Part of a small language model's weights.
Training: a variant of SOAP for these matrices, 3997 steps.
Each number is 128 + 24 x the weight over the matrix's rms, rounded and kept within 0 to 255. Layers, rows and columns count from 0.

# layer 2 MLP down (transposed), 1536x384, rms 0.179, rows 308-334, columns 128-255
[[104 100  66 147 138 135 150 133  75  97 130 124  72 101 119 100 149 138 151 141 116 168 117 125 127 143 148 196 112 115 117 135 181 118 125 138 140 141 169 135 130 107 120 145 113 144 127 110 120 116 149 107 128 130 103 152 113 105 133 137 121 151 139 120 130 130 113 122  95 155  60 137 170 132 150 143  92 147 164 162 117  89 119 104 130 135 105 103 145 164 159 112 115 143 109  75  93 132  78 112  85  70 164 138 163 133  92 152 130 129 100 145 101 132 110  48 160 150 160 110 134  93 139 123 114 172 134 105]
 [ 87 132 135 148 179 116  88 113 191 147  78 128 146 149 153 116 101 137 139 158 114 115  97 172 132 137 111 141 104  83 104 133  99 117  96  88 139 142 110 169  99 117 135 144 136 105 112  87 117 132 115  85 149 100 122 136 100 169 155 120 124 140 114 105  93 156 125  72 138 150 134 135 156 147 126 159 103 141 112 144 138 134 131 145 115 131 110 122  71 143 139 147 120 150 100  78 113 117 149 121 143 146 133 157 129 115 115 158 119 146 113 177 145 125 127 173  79 105 121 121 154 134 100  82 112 144 104 101]
 [136 100 165 124 133  95 120 129 110 110 127  87  98 142 120 143 105 117 125 171 125 103 124 107 110 130 161 127 120  80 151 135 109 132 110  93 159  93 143 131 137 123 126  97 120 166 175 112 150 141 121 129 157 106 154 107 115 138 163 148 177  94 169 120 112 109 114 118 143 128 132 142 129 125 150 111 123 148 142 119 107 127 151 153 135 105 104 136 187 174 131  99 186 183 147 141 126 136 150 149 136 168 144 156 163 124 112 118 127 112 118 151 138 146 143 125 158 155 116 110 128 149 150 122 145 172 103 138]
 [149 130 140 163 139 142 127 140 131 174 105 105 144 116  77 116 160 148 115  96 132 123 155 109 134 121 120 100 178 134  87  77 119 138 117 113 127 175 179 171 110 161 101 110 127  98 106 136 101 113 109 130 124 135  98 136 146 134 140 126 105 106  95 166 189 147 126 135  85 128 146 119  98  87 116 131 104 136 141 147 115  73 128 161 140  88 137 140 123 164 162 193 136  79  91 117 107  92 125 140 153 140 119 141  80 127 158 115 123 142 111 117 112 137 123 182 143 165  70 161 144  88 114 106 119 118 123 147]
 [113 133  94 180 119  54 107 141 131 136 174 123 183 147  98 139 115  99 132 146  95 166 116  99 143 154 159 109 104 112 149 139 140 120  93 148  91 145 174 150 109  87 154 120  89 136 125 155  89 126  93 111 153 115 128  83 144  69 128 121 104 137  87 154 169 144 130 151 105 161 111 117 142 110 125  95 134  85 109 198 148 130 139 133 154 109  79 138  82 131 171 104 122  82 146 114 125  90 119 130 127 120 114 151 111 165 120 175 158 118  94  89  87 131 134 105 153 105  84 139 151  86 135 104 148 141 136 103]
 [164 184 130  95 130 131 141 113 128 117 114 140 157 136 115 120 116 137 119 114 111  97 106 135 121 112 150 122 144 108 113  89 122 146 130 103 161 121 137 113 112 104 124 120  76 128  96 114 133 129 111 110 157 145 122 123 123 146 121 103 122 153 127 120 121 136 137 186  97 145 118 114 119 130 164 124 138 120 134 147 165 122 135 123 101 118 129 110 136 144 138 149 161 143 120 137 133 123 126 154 121 130 101 133 114 151 109  98  82 135 129 131 120  40 112 166 147 154 117 156  92 124 134 181 128 127 133 133]
 [142 152 101 145 108 126 101 107 147 153 138 131 153 120 122 116 126 108  98 105 145 150 141 139 127 107 142 103 129 158  97 178  78 136 146 126 120 148  97 127 155 100 106 132 139 127 109 132 147 123 124 129 110 109 111 148 108 114 158 127 142 135 127 148 133 143 130 137 145 154 134 143 139  92 151 120  97 130 127 142 148 105 150 110 145 128 136 131 146  90 107 128 118  94 133 102 122  84 145 183 125 127 152 105 122  88 124 136 133 140 159 150 139  97 116 160 108 127 143  93 129 116 120 122 100 108 144 141]
 [125 125 131 133 139 114 122 158 121 140 130 143 102 138 109 146 129 111 122 137 168 129 141 148 149 159 138 134 139 100 175 132 130 125 147 115 138 149 106  95 151 104 136 123 108 116 157 141 108 125 109 123 150 142 143 174 144 107 120 157 124 134  93 131 133 131 152 100 171 130 103 120 165 121 162 133 103 161 114 108 139 155 138 142 129 126 136 161 135 135 137 146 154 127 114 132 121  98 135 118 148 172 117 138 117 159 169 146 137 131 128 132 136 119 160 125 142 123 161 130 129 143 123 133 125 136  95 149]
 [132 137 118 155 143 167  97 122 109 149 136 103 115 124 125 134 130 124 136 151 127  91 141  99 110 158 120 165 191 169 143 152  84 142 167 128 156  92 112 152 107 104 131 167 177 129 108 133 135 124 111  52 137 119 166 100 108 109 122 146 168 132 115 106 122 102 135 140 141  98 114  85  99 108 138 132 134 120 134 123 145 110 120 121  94 155 110 138 120 128 133 113  90 101 178 173 125 135 129 121 155 130 138 139 115 130 167 126 122 170 141 114 108 206 152 169 115 127 109 137 110 125 115 165  87 121 130 123]
 [121  92 117 133 159 145 140 115 139 157 126 139 134 115 118  89 146 133 103 125 144 133  99 130 110 103 114 119  92 147 146 156 170  88 167 104 125 165 134 137 140 135 124 134 129 115 126 157 129 127 159 136 120 172 138 122 107 147 116 158 130 158 111 102 125 135 112 108 161 115 147 134 147  83 178 125 130 132 108 120 117 114 138 157  98 145 100 128 107 104 169 126 117 108 137 116 116 151 141 114  92  93  72  95 145 143 184  54 137 113  94 136 107 120 167 145 114 100 100 143 115 122 147 176 131 109 126 156]
 [130 149 167 120 109 103 156 138 101 151 102 127 135 170  99  86 175 102 132 151 123 131 116 147 154 110 150 152 176 120 147 113  98 135 162 122 111 132 151 153  96 131 126 169 107 115 110 165 132 145 123 140 118 139  71 121 106 125 106 144 124 157 110 136 134 146  96  93 124 148 110 120 136 126 173 146 115 122  82 165 167  84  98 159 147 139 158 169 159 155 117 124 114  93 128 108 106 159 107 195 133 126 166 134 182 138 101 140 150 119 122 151 113 120 105 129 140 123 121 119 136 120 122 170 132 134  99 138]
 [ 79  99 126 146 149 139 151 153  95 130  74 159 121 158 112  98 162 129 146 134  94  94 115 112 178 136 106 160 156 104 133 144 135 183 137 192 115 142 100 144 136 141 156 135 154 139  66 150 104 158 138 106 102  96 116 125 122 113 105 122 152 119 189 169  96  97  69 133 113 114 161 132 100 150 188 139 133 135  95 122 126 145  76 129 122  89 105 140 124 184 140 180 127 115 121 150 140 129 172 144 140  94 127  82 138 107 152 145 149 112 170 192 156 133 116 132 159 155 142 145 111 137 199 115 148 138 107 122]
 [108  83 115 141  88 129 154 114 120 107 145  95 100 192 103 131 152 126 108 152 114 137 160 136 143 137 142 141 129 147 130 125 147 133 142 141 135 116 132 134 111 125 113 137  94  78 114 159 117 109 126 147 125 122 110 121 129 118 120 128 156 147 105 168 153 138 143 106 136 114 130 111 147 133 100 129 119 121 102 119 116 136 106 130 131 144 111 155 122 130 151 138 117 134 144 161 134 141 138 111 133 123 110 127 121 125 136  84 134 122 110 151 159 127 125 120 164 161 120 168 129 110 131 111 125 120 142 103]
 [128 104 133 107 127 124 132 127 104 103 119 139  71 137 114 135 133 114 130 103 118 137 102 150 121 132 151 132  86 117 136 150  78 136 139 115  90 134 109 128 113 117 122 150  95 141 115 130 128 121 118 114 151 138 127  89 151 161 124 162 133 154 102 155 120 113 120 103  96 117 143 149  87 138 113  91  94 117  82 153  95 109 135 145 102 128 169 119 107 121 119  97 116  83  80 145 146  96 167 111 150 164 126 123 127 120 133 105 134 111 143  97 147  99 115 130 109 126 115 116 122 104 128 151 132 126 123 105]
 [161 140 103  84 133 120  87 144 124 165 132 121 101 139  61  89 149 135 127 173 137 121  88 136 123 130 132 130  96 122 164 129 112 118  97 135 110 130 127 130 137 122 137 159 111 117 141 138 124 108 139 140 112 117  94  93 126 187 131 143 107 134  92 148 133 165 125 100 149  80 112 120 165 116 136 136 145 149 131 179 152 168 101 138 125 164 104 119 114 144 140  94 148 158 149 142 127 154 107 101  94 158 124 167 141 109 151 140 143  78 119 138 123 151 123 119 140  93 137 172  94 106 116 147 101 136 127 113]
 [122  94  86 113 108 184  82 152  89 111 148 108  64 156 130 165 122 102 140 137 147 113 109 127 136 109 149 155 123 125 154 157 102 214 111 126 142  97 125 128  87  92 135 150 145 166 143  94 142 105 138  64 182 113 153 102 121 113 119 123 187 114 112 105  87  78 126 146 118 192 169 143 154 104 123 182 117 188  48 157 139  92 170  97 151  86 149 131  88 128 123 154 164 144 131 169 160 128 131 185  90 151 146 145 141 147 123 132 124 155 165 106 128 130 141  92 180 109 158 112 113 159 109 126 113 111 172 110]
 [159 138 128 137 117 114 119 129 108 149 145 160 136 126 165 109  86 149 119 156 130 120 111  98 159 140 134 135 112 150 109 134 159  95 131 143 151  99 167 116 147 137 195 121 153 133 142  88 162  78 109 154 151 187 123 106 169 184 155 131 188 154 140 119 101  90 122 117 145 118  95 152 172 128 103 158  98 108 191 131 167 102 114 105 168 111 172 105  92 150 124 118 130 151 124 136 101 131 144 140 108 127 119 120 105 128 167 157  88 193 116 160 138 122 137 145 112 157 137 126 183  90 143 151 143 133 100  70]
 [164 116 133 132 156 144 156 187 122 191 134 134 143 118 136 116 156  96 121  81 114 136  90 129 142 174 139 119  89  93 160 142 115 150  76 133 144 131 121  78 165  94 132 123 134 112 120 153 121 148 145 132 105  94 100 154 103 123 108 123  84 136 118 144  99 147 125 131 134  60 161 151 111 110 130 111 128 164 116 144 156 169 165 113 152  97 110 173 169 187 143 131 140 130 164 219 120 161 106  87  98 113 115  82 144 165  68 164 139 127 168 151 117 107  91 131  95 122 158 157 122 124 131  96 127 115 127 122]
 [144  75 159 126 106 147 150 125 133  71  92 113 134 172 130 163 131 132 133 128  83 110 162 121  91 185  70 155 127 141 125 146 172 114 113 107 111 131 147  95 146 118 152 124 137 115 137 145 103 160 123 164 138 138  72 159  89 117 103 146  65 106 116 114 187  73  87  63 114  88 148  96 151 122 107 107 137 148  73  83 124 137 174  76  81 144 108  72 147 101 129 138 131 143 102 155 153 190 157 104 145 118 158 133 107 111 154 145 138 139 133  92 178 112  93 122 103  44  89 141 136 122 145  67 130 109  99 134]
 [ 75  87 162 110 141 106 107 126 112 130 159 126  62 142 108 102 127 123 163 110 118 122 120 129 107  97 148 171  94 184 125 136 118  91 138 144 133 113 120 134 124 160 128 140 137 121 134 120 138 121  78 102 144 133 127 100 126 145 133 131 114 181 139 164 122 145 158 134 160 141 122 132 114 125 125  82 129 150 154 135 125 107 117 150 150 122 152 146 111 134  89 115 138 134 149 117 106 132 174 134 147  99 164 112 153 129 118 149 150 108 159 149  98 138 140  98  84 132 129 103 124 148 116 173 135 151 113 148]
 [ 90  81 126 149 133 159 152 139 150 140  92 143 142 123 108 145 101 130 133 131 167 198 153 146 116 126 130 132 132 123 132 123 117 110 158 144 113 175 163 117 106 118 103 122 134 129 135 152 139 101 138 120 103 137  99  67 105  97 142 143  98 118 138 173 110 179 123 134 104 174 127 127 130 124 178 110 155 137 154 152 145 230 149  90 162 119 114 164 135 138 119 153  72 134  99 139 107  90 145 179  85 141 145 112 118 112  84 117 129 116 143 138 173 138 114 148 128 178 114 190 131 146 141  82 150 150  84 127]
 [120 121  89 147 170 114 133 124 119 125  85  99 119 172  91 129 128 125 147 154 117  96 120 150 110 108 114 127 122 160 116 151 136 138 117  96  98 161 162 112 128 128 129 140 135 157 153 120 140 128 124 147 156  95 135 157 156 112 146 111 158 160 161 149 100 132 128 141 140 123 109 126 160  87 177 127 107 118  88 100 153 136 138 128 115 110 138 124 100 150 109 109 147 143 117 108 143  91 143 127 131 140  96  89 109 141 147 121 123 122 155 127 140 132 131 143 117 138 150 116 130 127 122 110 141 111 136  92]
 [101 172  89 104 163  83 132 137 119 125 125 152 106 146 129 115 149 159 110 144 120 135 135 114 117  78 136 121 128 111 124 130 142 103 105 120 140 160 109 102 116 142 139 140 104 124 124 130 143 111 156 167 141 131 151 142 125 129 134 101  99  86 156 145 142 154 114 141 167  94 162 105 141 107 145  97 128  86 153 148 146 124 160 169 103 144 123 103  94 124 159 117 134 131 105 123 105 125 114 139 124 146 189 102 130 109 128 121 126 173 107 104 121 127 115  87 119 119 118 127 140 115 119 104 125 145 141 137]
 [115 107 119 130 160 152 100 150 115 146 151  68 114 109  97 144 104 170 130 127 160 144 146 163 162 119  96 110  96 122 132 133 146 116 104 113 100 173 123 181 162 157 105 125 168 156 133 141 127 120 113  93 122 131 124 133  93 111  90 156 144 160  93 128 153 120  93 131  99 162  85  99 126  96 166 112  86 157  88 130 116 145 128 171 175  87 156  88  85 118 127 143 122 133 123 134 110 131 109 139 119 142 120 119 149 149 120 143 125  96 133 111 119 143 135 118 127 120 134 142 151 122 155 123 123 128 171 150]
 [130 140 145 157 117 117 128 118 139 125 182 179 151 152  98 105 110 133 108  88  61 178 140 138  82 132 108 158 146 154 132 123 129 110 148 185 131 118 122 159 126 104  98 119  83 126 103 134 152 146 138 106 106 145 118 136  97 112 130 117 139 112 121 131 145 178 150  90 121 104 102 165 142 138 118 113 114 109 106 158 152 143 127 115 124 155 141 120 161 163 114 120  86 176 111 114 162 118 136 147 123 114 164 122 104  96  95 140 129 147 128 132 125 135 112  94 132 156 106 106 152  95 100 127 119 127 116 133]
 [160 161  92 128 125 112 117 163 147 112 126  92 125 114 126 107 109 152 156 121 117  75 151 125 128 169 129 130 132  84 126 144 141 117 136 133 132 155 107 141 152 116 123 107 147 129  81 107 149 115 112 153 138 142 146 146 134 121 177 111 106 150 146 138 147 132 104 160 145 132 123 139 148  97 176 132 136 106  96 132 114 161 177 116 137 121 128 160 105  75 113 141 118 128 135 149 114 109 150 150 122 110 139 128 101 116 123 129  88 124 152 105 154 150 136 126 126 109 152 131 123 134 133 122 137 114 127 146]
 [110 145 164 149 130 135 157 130 116 126 160 119 101 123 104 119 144 141 112 115 113 157  94  64 142 176 132 175 129 135 150 149 132 169 150 168 148  83 139 115 126 167 136  98 103 130  98 131 122  86 115 120  85 153 121 141 161 104 141 135 156 165 119 131  92  93 102 153 154 133  90 148 118 154 139 149 112  84 126 115 127 125 104 124 173  99 153 130 119 106 134 168 152 120 132 109 199 117 181 100  84 127 101 144 158  76 159 138 128 132  97 103 181 166 112 144 142  83 127 115 133 163 176 123 167 145 109 129]]
# layer 2 MLP up, 1536x384, rms 0.203, rows 309-335, columns 128-255
[[ 83 152 115 137 171  89 167 114 126 134 146 168 163 181 185 140 138  90 137 138  89 125  76 105 151  92 100 107 156 153 142 135 131 121 112 131 175 136 141 148 147 119 162 154  82 138 133 144 123 116 130 138 162 107 142 141  79 161  98 126 151  91 145 174 110 118 144 119  97 143 113 127 113 124 147 123 135 107 150  87 114 122 164 123 151 139 152 108 168 171 120 146 113 140  84 109 138  96 116 169 115 110 131 176 133 137  83 143 139 134 111 149  95  96  77 108 142  87  87 182 110 130 115 132 125 110 127 117]
 [143  92 146 153 139  71  99 108 123 125  83 115 109 138 139 118 120 134 176 134 144 104 133 151 143 109 133 135 130 115 145 134 131  66 161 132 126 147 128 158 123 134 128 134  98 139 127 152 108 161  91 108 141 119 125 107 127 119 147 110 125 105 105 118  92 172 160 142 127 146 108 125 110 170 167 135  76 136 138 154 151 127 148 117 124  98 147 108 130 162 141 119 149 127  91 122 116  90 133 112 133 100  93 127 135 149 154 123 144 148 127  96 161 130 148 153 127 154 103 155 113 156 143  99 138 133 139 164]
 [115 157  95 162 177 124 120 101 168 186  98 145 101 127 128 133 132 130 113 129 111 150 102 150 121 163 155 128  85 120 150 113 139 151 139  89  99 151 173 103 120 162 136 117  95 159 125 138 129 132 137 112 110 120 104 136 126 150 183 106 125 117 125 139 152 122 100 140 114 142 100 153 149 160 145 128 115 134 162 115 148 121 149 109 155  94 140 158 172 173 169 136 102  88  98 120 131 148 119 146 151 140 160 162 104 135 132 115 117 145 142 130 136 132  98 142 130 135 172  68 107 157 158  89 141 131 148 153]
 [ 97  85 128 175 104 153  85 140 155 152 101 181 161 178 106 164 143 138 116 104 117 147 110 106  98 145  97 137 136 134 107 145 112 116 109 129 103 110 148 115 117 112 181 127 102 158 178 139 166 146  89 132 175 120 114  83 135 151 164 142 122 123 136 147 148 156 115 130 127 101 113 117 118 148 122 142 158  98 141 141  92 115 155 140 139 127 100 131 142 141 136 148 135 162 125 148 169 100 106 131  83 120 141 150 141 131 141 171 218 138 138 111  89 119 160 113 137  79 108 151 156 154 151  70 127 141 126 131]
 [168 141 151  82  86 131 143 130 133 146 142 125 136 134 112 106 118 127 147 117 152 114 140 118 102 148 137 130 109 117 138 147 122 126 201 107 127 118 103 119  87 112  70 172 130 130 178 126 144 136 143 123 129 132 112 123 160 143 110 126 142 103 130 147 160 118  87 160  92  78  96 132 160 164 122 109 192 138 123 125 119 178 133 105 132 134 153 108  77 138 146 105 141 110 129 102 163 116 138 134 153 172 148 172 141 105 113 127 158 143 106 148 135 159 142 110 126 166 117 126 145 132 126 122 119  84 117 111]
 [134 104 144 129 134  75 122 148 171 114 146 154 127 139 153 164 142 123 137 130 144 117 115 154 119 142 129  93 104 124 190  75 136 152 158 157 118 122 121 144 106 135 160 115 137 186 107 129 119 121 197 105 138 160 154 119  85 157  65 117 124 152 114 124  97 118 158 136 130 107 104 157 103 162 164 133 149  93 129 128 117 116 107 113 141 129 107 140 137 156 140 126 141 135 129 141 149 132 128  85 150 142 164 136 112 175  94 104 158 102 122 151 144 107 179  95 164 122 157  87 128  98 145 156 137 152 141 135]
 [ 94 104 142 166 101  84 111 123 144 101 149 103 127 124 105 133 121 135  94 126 126 106 125 109 132 154 160  93  99 128 168 102 137  71 119 108 125 150 104  93 114 128 117 129 154 110 137 108  86 170 145  93 168 111 136 105 121 166 135 124 117 136 168 100 110 149 124 167  80 113 123 112 100  93  97 134 132 136 143 107 125  79 114  92 130 164 142 121 131 125 116 125  63 144 153 126 132 131 134 141 125  98 148 128 133 124 122 105 147 126 151 110 162 124 117 136 124 137 155 155 143 139 133 162 160 144 125 117]
 [ 96 138 108  98 150 152 125 108  84 134  82 133 126 143 100 169 134 156 120 134 174 129 137 148 149 110 145 127 161 125 133 110 139 135  94 169 114 119 109  92 105 111 113 125 134 138 112  78 179 110 121 135 159 114 135 107 132 137  99  89 179 150 134 125 112 124 140 131  98 100 120 141 125  86  91 147 113 173 157 121 176 148  94 132 128  92 141 135 173 109 141 152  91  84 127 150 134 161 115 104  93 147 106 133 107 139 152  91 148 114 117  95 112 161 138 139 161 133 115 188  93 174 134 145 147 151 145 121]
 [157 147 134 144  77 128 135 181  98  89 126 141 168 112 159 103 120 140 119 124 101 139 126 110 118 124 150 123 128 112 122 131  86 145 108  92 140 109 133  80 132 122 105 163 154 149 117 108 148 126 102 142 120 131 140 141  96 148 118  95 115 115 124 143 141 128 147  97  67 154 123 104 118 119 109 118 140  88 157  84 100 128 148 119 126 122 118 107 158 134 105 138 109 149 103 111 148 159 100 121 139 134 131 148 124 106 137 177 135 115  98 126 125 151 156 144 151 109 108 151 106 114 123 135 126 111 135 141]
 [152 141 124 119 132  84 148 185 167 130 118 109  75 148 142 138 142 147 105 142 132  98 125 120 116 131 137 113 154 142 121 108  92 156 101  97 129 103 162 131 120 124 115 126 113 158 143 144 146 165 156 115 123 128 177  78 112 122 136 127 104 113 136 156 130 131  77 138 122 115  96 130 130 111 128 128  75 125 157 102 163 135 165 123 144  96 110 122 160 108 125 138 122 198 146  80 102 134 122 118 143 195 102 148  71 123 132 144 122 169 114 132 135 152  82 112 158 151 125 122 126 116 122 145  99  70 152 104]
 [ 99 163 123  89 101 127 117 174 107 118 108 153 170 134 127 114 136 124 117 139 128  84  89 126  93 160  93 145 175  62 126 108 186 142 177 202  99 121 116 144  66 117 153  71 107 114  66 118  98 152 153 155 125 142 111 105  90 129 118 140 149 143 135 129 141 140  73 132 148 134 118 138 112 169 186 103 143 140 144 135  99 162 102 130 140 142 107 145 132 164 140 126 129 158 138 192 129 152  99 107 146 125 172  93 175 157 107 116 149 109  99 142 126  88 157 138 136 168 104 132 118 117 116 136 118 141  95 126]
 [166 119 111 160 112 150 121 165 156  98 101 118 107  93 137 116 111 102 115  86 103 113 128 152  80 111 105 126 151 122 117 141 112 123 152 175 109 132 118 120 118 124 141 128 119 143 167 117 166 133 142 128 134 172 127 119 114 131 141 105 128 110 149 213 131 121 113 150  87 107  94 128 101 106 161 143 108 139 159 136 121 152 142 133 119 124 119  86 112 127 102 125 113 157  94  85 133 100  50 139 122 139 146 161 167 138 127 152 140 127 116  99 120  89 116 117  73  96  96 151 146 110 118 148 122 101 142 132]
 [136  81 140 115  71 124 108 119 147  84 117 147 146 111 138 130 145 113 121 137  91 139  75 106  63  92 109  89 100  94 107  96 117 107 124 196 124 162 155 106 119 139 164 119 131 108 100  92 136 163 121 117 155 169 133 169 118  95 140  94 137 120 123 140 118  87 117 146 131 148  74 153 100 138 129 121 134 130 124 113 101  93 150 152 124 154 103 128 142 127 122  87 110 163  80 145 126 142 113 130 148 150 121 173 140 129 115 139 177 127 111 168 124 131 113  85 142 151 147 125  94 111 141 136 151 111 140 139]
 [103 140 131  99 114 138  68 124 149 136 131 102 117 169 130 128 166 125 115 109 137 127 154 129 141 108 173  95 131 170 118 132 137 107 109 136 124  85 125 132 115 120 139 142 158  66 148 119 156 138 107 126 106 107 128 109 101 131 133 138 158 110  88 135 154 133 120 136 129 153 147 128 116 128 108 135 115 137  86 120 123 159 144  76 178  83 144 103 116  97 119 123 138 122 128 118 142 133 149 116  89 143 117  86 114 128 145  87 124  99 146 110 158 129 116 107 121 141 142 159  53 133 125 143 104 154 106 120]
 [118 143 125 129 164 112 109 146  76 100 137 112 144 104 148 154 158 132 144 165 105 135 132 174 136  76 134 119 122 153 113 154 134 130 101  75 104 135 133  78 141 118 158 130 162  79 145 143 108  55 162 130 117  92 173 110 126 148  92 139 184 140 109 123  97  92  81 111 127 148 138 156 133  79 110 162 106 104  77 112 122  90  86  84 184 132 149 132 169 106 132  99 137 104 137 152 131 143 178  96 129 123  89 133 122 151  89 136 137 121 144 132 102  85 149  90 136  98 108 194 127 163  93 143 116 131 189  96]
 [143  93 143  98 152 136  56 127 128 109 146 152 190 167 131 160  68 101 127 159  99  94 139 142 102 132 124 108 124 132 131  98 112 117 116 121 111 164 160 160 131 109 112 134 140  94 135 103 141  83 121  84 152 121 118 157 112 160 155 157 140 119  91 167 123 110  96 151 117 140 152 113 141 102  98 137 136 119 108 117 134 118 136 102 151 158 153  57 183 106 133 119 143 126 134 134 176  96 144 116 133 141 101 128 120 169 154 138  72 126 129 142 129 134 136 123 111 150 131 151 127 104 134 160  98 110 140 106]
 [ 70 144 157 135  93 117 147 171  78 134 174 149 101  74 157 144 158 154 128 135 154 185 175 123 115 124 116 138 111 111 168 118 136 147  78 137 125 158 146 140 158 146  91 116 164 105  90  99 159 139 112 113 183 109 128 127 124 123 112 108  97  87 140 115 115 127 127 116 155 109 127 149  97 141 148 137 129 109  50 133 159 144 140 155 185 146 100 146 152 106 116 116 121 134 112 135 121  63 130  86 103 170 176 127 145  70 157 114 135  85 132 122 143 145 146 152 109 178 128 117 176 157 131 118 118 105 123 148]
 [113  76 106 159 109 165 142  87 107 138 122 127 102  57 154 180 114 154 144 125 120 145 137 135  96  89  85 106 111 163 180 105 136 102 101 151 119 110 187  99 139  52 112  84 160 152  54 106 151 175 110 127 114  88  99 158  83 124 104 143  91 137 112 136 103 156  85 133  89 114 108 181 115 141 118 118  57 114 143 122 131 136  77 117 106 151 130 101 130 107 154 124 176 126 116 146 160 160  97 157 171 100 122 108 175 122 142  90 125 146  99  88 143 163 127 142  69  71 132  68 133 145 176 103 136 119 174 147]
 [ 97  79 170 146 104 162  86 146  88 124 157 123 125 145 146 129 117 146 134 106  90 123 139  87 154 150 137 119 155 124  91 124 136  83 141 144 169 122 139 155 126 115 161 119 125 133  59 109 167 138 126 155 138 130  99 132  98 141 155 150 102 143 135 120 115 135 140 147  77 154 153 114 154 112  86 139  98 144  92 144  93 142  51 103 109 168 129 126 130 152  93 118 150 125 124 105 113 151 133 154  96 126  98 131 129 146 140 134 125 116 136 145 108 110 127 102  91  82 135 113 132 188 157  97 158 142 123  91]
 [163 146  92 134 118 148 156 104 132 104 168 120 122 110 125  51 106 124 122 108 111 120 160 143 119 114 149 139 120 116  77 144 112 151 161  84 142 135 145 118  98 171 110 124 164 134 159 125 171 111 124 129 126 102 131 147 151 171 122 137  66 128 114 151 111 142 110 122 107 121 124 152 137 119 157  95 115 153 145 138 197  79 134 130 145 137  90 158 147 132  86 129 151 122 142 171 108 100 131 146 127 134 130  80 139 149 146 120 150 133 173 123 122 154 162 117 156 124 126 142 117 119 154  78 139 109 191 159]
 [148 143 129 113 148 135 169 155 174 111 133 121 157  82 125 156  97 157 133 136  92 131 153 155 168 121 137 140 159 135 181 151 114 140 120 114 102 132 105 110 126 110 142 154 166 149 164 174 133 140 129 123 106 145 115 139 122 133 150 152  69 156 101 130 146 132 138 145 113 157 156 101 147  83 106  97 160 122 162 102 129  86  84 101 120 135 108  84 150  97 172 127  83 137 147 126 142 142 144 109  91  89  84 137  89 135 131 147 120 125 161 131 129 129 112  90 141 112 117  95 142 141 100 119 119 116 143 124]
 [142 101 137 129 122  91 110 107 106 127 109 156 134 127 133 156 111 136 146 130  90 141 143  84 106 117 139 119 145  95 116 100 122 130 127 165 131 126 133  98 154 111 140 147 141 127 143 118 105 162 111 143  97 103 121 111 124 146 143  94 136 118 137 137 104 133 118 135 145 110 125 120 138 122 101 168 136 155 130 114  96 101 112 131 107 135 125 159 137 153 118 137 144 116 139 153 125 166 156 134 103 138 123 140 106 113  94 132 118 154 137  87 124 133 135 140 133 102 120  93  79 106 156 116 111 144 144 132]
 [129 100 135 143 155 137 149  92 111 110 166 133 125 125 144  88 140 137 125 130 108 135 140 163 115  96 124 119 167 134 102  83 131  90 102  77 118 160 124 153 152 119 121 119 155 116 103 143 165 142 153 171 141 120 126 117 126 125 162 144 165 110 158 107 149 102 122 147 147 181 159 154 135 137  76 100 161  99  83 142 123 153  66 116 165 115 127 153 141  87 120 165 108 150 101 131 150 168  88 136 148  83  94  98 112 112 105 118  81  95 139 109 104 133 101 139 122 127 126 142 147 150 112 151  94 126 167 153]
 [151 126 143 110 118 105 133 101 134 123 134 190 131 149 130 133 129 142 127 140 135 129 128 139 133 127 123 135 111  66 122 149 100 131 129 109 146 137 139 173 130 163 146 124 113 136 137 147 149 136 123 105 173  94 133 139 116 136 135 131 148 118 158 128 129 127 127  88 143 116 122 185 127 132 143 126 148 130 122 152 150 107 107 116 158 109 128 111 114 154 117 149 164 138 158 132 117 123 112 110 101 146 114 133 145 110 136 127  99 103 134 132 116  95 162 138 142 145 135 151 104 139 104 125 132  99 125 147]
 [158 158 141 108 117 144  61 170  99  97  97 117  97  90 126  88 133 110 118 102 138 158 112 130 120 131 120  84 130 161 141 132 126 133 100 148 105 116 130 142 139 120 160 128 120 114 143 143 142 172 131 111 141 124 133 139 118  89 130 152 136 116 146 100 124 124 115 160 124 133 114 135 125  97 145 126 136 132 138 147  85 113  60  98 157 146 152 132 166 127 129 124 143 115 156 138  86 143 144 126  98 109 112 115  87 121 104 127 140 116 133 116 149 156 124  92 119  93 153 150 115 131 143 115 123 153 116 114]
 [141 130 167 138 139 116 160 158 140 125 116  79 114 123 106 149 149 122 151 149 123 131 111 113 131 139 104 149 152 130 114 142 115 141  87 135  92  89 141 156 153 138 117 153  99 108 140 123 125 140 142 123 107 151 152  85 124 153 131 158 147 145 105 137 121 128 114 123 149 144 118 154 147 146 152 155 130 118 127 108 101 107 120 102 105 128 112 105 125 129 167 146 118 142 142 117 131 124 135  80 162 124 152 158 120 138 130 144 136 104  95 127 151 125  90 121 171 133 130 114 138 137 158 116 156 124 112 114]
 [127 145 117 107 117 111 133 119 143 138 147 110 120 140 139  94 112 111 146 140 127 124 138 137 135 122 141 119 132 149 113 166  85 139 112  97  99 158 132 116  89 150 144 136 147 146 150  70 158 106 153 114 147 112 158 121 151 131 128 139 135 127 143  91 113 115 121 109  91 144 166 142 129 116 148 104 191  84  99 107 146 129 125 113 159 127 112 100 109 147  63 135 142 132 113 134 137 136 160 104 125  97 127 114 133 130 138 125 122 105 147 166 129 119 136 105 125 173 134 123 136 119 158  98 164 125 143 119]]